config.toml
hidden_size = 64
vocab_size = 4096
norm_eps = 1e-05
positions = "learned"
qk_norm = false
parallel_block = false
init_std_qkv = 0.0625
init_std_up = 0.0625
optimizer = "adam_variant"
learning_rate = 0.00358
lr_mult_up = 1.09
max_grad_norm = 1.0
warmup_steps = 476
batch_tokens = 32768
max_steps = 4633
Each number is 128 + 32 x the weight over the matrix's rms, rounded and kept within 0 to 255. Layers, rows and columns count from 0.

# layer 9 attention value, 64x64, rms 0.0921, rows 37-47, columns 0-63
[[ 98 111 126 120 109  77 138 114 124 154 165 143 113  84 129 126 120 163 147 186 134  57 106 184 145 110 100 133 136 134 147 146 149 139 111  96 115 152 163 112 108  86  97 134 120 116 127 160 137  75 171 161 121 109 128 164 120  53 138  90 148 116 128 112]
 [149 140 132 159 112 113 121 155 114 102  90 118  88 123 149  90 135  84 156 160 115 138 113 130 110 158 121 153 155 143 111 116  95  88 151 107 101 170 100 182 119 106 146  99 119 112 131  80 118 103 140 141 137 126 164 154 146  88 142 138 125 151 108 122]
 [160 111 182 114 151  89  94 137 131 111 112 119 115  53 106 102 142 150 180 146 115 154  79 153 134 118  98 133 118 149 145 106 115  94 151  97 120 136 149 130 111 129 122 127 100 122 125 112 135 126 158 165 177  99 194 169 156 107 130 107 106 148 128  68]
 [ 97 149 129  76 125 111 151 109 134 119 170 156 133  69 115 110 203 141 111 161 155  90 105 182 143 171 121 128 119 135 148 145 157 165  82 158 130 121 150  84 107 109  94 101 134  91 110 132 115  96 143 160 124 130 116 139 142 127 125 120 125 137 142 171]
 [123 109 142 100 167  88 155 124 117 135 157 102  76 105 137 108 151 130 167 147 159 178  63 143 145 101  99 160 150 119 152 126 136 125 153 103 123 118 165 133 108 147 139 102 131 122 105 117 102  99 149 156 152  80 185 146 123  89 126  96 110 127 157 138]
 [ 93 116  98 125 131 154 187 113 102 156 159 149  78 136 115 158 136 164  86 129 155  95 164 125 149 157 104 100 144 140 123 143 164 149 122 108 166 148 176 101 163 122 136 138 139 143 129 118 133 117 120 122  91 114  86 105 104 110 123 127 130 108 136 143]
 [111 121  92 128 133 144 167 125 115 143 173 173  85  98 151 171 127 140  47 166 145 156 145 121 103 166 172 116 168 130 115 175 167 133 107  80 162 110 146 124  95 111 132 126 136 143 101 138 143 137 114 111 102  93  92 137 101 118  82 116 151  94 137 113]
 [154 142 151  86 148 104 124 130 132 118 146 142 117  83 129 143 150 143 149 113 147 153  77 124 122 147 131 117 123 105 140 102 134 104 151 100 111 108 179 184 132  98 118 113 114 129 105 116  90 128 121 144 168  84 176 175 113  90  91 118  88 111 138 125]
 [160 135 141 145  99  75 124 170 122 114 110 105  66 116 128  76 162 102 164 153 106 167 101 126 149 102 124 174 118 124 119 115 113 152 126 125  99 136 140 130 161 137 116 104 102 145 116  64 125 112 157 157 160 121 205 160 166  78 139 115 102 149 123 136]
 [141 152 147 130 144 104  99 167 128 163 212 164 182 117 154 163 136 121 141 120 148 114  73 188  91 105 104  70  98 102 111 116  97 148 118 135 138 115 128 126  82 137 113 123 116 137 108 144 117 140 118 117 128  77 142 160 106 140 102 140 121 102 139 100]
 [115 139  89 122 121 156 140 116 104 165 135 145 136 134  95 128  99 164 108  98  89 135 140 113 107 125 158 124 120 109 142 111 179 121 150 137 111 126 162 110 133 159  84 148 126  82 169 117 103 125 103 126 112 118 135 105 125 181  86 131 123  70 150 204]]
# layer 9 attention output (transposed), 64x64, rms 0.0986, rows 37-46, columns 0-63
[[167 107 163 182 119 128 141  69 134 156  93 163 128 130  99 162 102  96 133  97 140 172 126 148  96 157 143 117 155  62  93 148 112 137 173  97 137  84 120 123  96 177 168 125 143 124  82 111 112 173 125 106 104 147 123 117 165 140 114 165 135 118  87 148]
 [121 158 137  83 124 106 138 107 156 150 100 136 137 155  97 134 148 126  98 123 119 119 118 178 150 125 120  98  76 143 114 157 153 157 134 125 150 105 176 139 105 168 117 184 114 127 116 130 155 155 108  83 186 131  99  99 111 145 102 144 116 105  98 126]
 [ 86 132  95 131  78 142 174  81 166 137 110 140 146 130 121 140 155  85 137 134 143 150 121 159 119 148 140 128 162 105  85 142 169 163 118 144 135  98  95 120 163 174 150 126 109 143 134 118 128 129 107 129  88 147  67 108 132 164 122 124 124  95  67 159]
 [174  86 149 149 104 134 129 119 141 149 116 158 172 111  80 154  95  55 174  94 119 210 150 128 105 134 130 167 166  91 115 103  94  92 113  94 122 107 126 138 140 152 162 155 114 151 134 174  77 165 167 119 119 158 148 137 145 132  99  98 151 101  81 129]
 [126 105 112 148 142 127 159  98 146 142 132 147 141 139 144 132 111  90 124 143 122 141 152 162  96 147 146 109 133 116  80 130 120 127 103 159 131 122 106 105 127 173 160 128  98 170 130 128 101 124 130 125  70 173  56 139 173 170 108 133 126  92 110 157]
 [168  98 165 144 176 125  84 110  83 131 151 143 143 102 128 162  60 124 142 125 127 129 160 132 127 107 134 124 143 114 148 112  74 116 142 128 119 120 137 139 103 127 138  99 108 118 123 131 121  85 126 114 106 155 170 140 166 119 131 140 131 155 159 118]
 [176 117 132 138 188 107 115 149  96 159 109 125 100 100 120 151  49 157 169 105 111 123 125 140 155 106  79 151 129 111 189 104  85 126 149 165 108 116 141 147 105 118 137 114 148 129  93 155 108  77 101 124 128 171 155 147 186 105 145 106 110 132 135 161]
 [ 93 103 103 111 113 140 149 110 112 146 105 119 135 126 145 158 134  91 140 152 126 144 146 158 117 133  86 171 131 140 103 138 131 147  91 174 164 117  99 110 120 183 187 124 103 137 117 135 125  92 120 144  85 146  72 171 143 157 135 125 136 113  81 148]
 [ 90 132 101 124  90 137 144  81 187  87 122 139 160 162 125 111 159  83 111 141 102 143 101 169 115 155 116  87 114 131  92 147 157 117 124 126 155 138 111 150 144 188 112 180  81 144 141 141 132 131 110  73 130 152  69 104 138 188 131 142 126 118  75 158]
 [107  88  86 107  93 141 160 105 116 161 110 116  83 116 163 127 127  80 145 154 144 136 131  99 147 177 102 182 169 111 166 132 146 125 106 133 126 150 122 109 136 149 161 130 150 141 107 128  95 120 133 173 119 130 105  86 159  89 128 118 135 136 117 136]]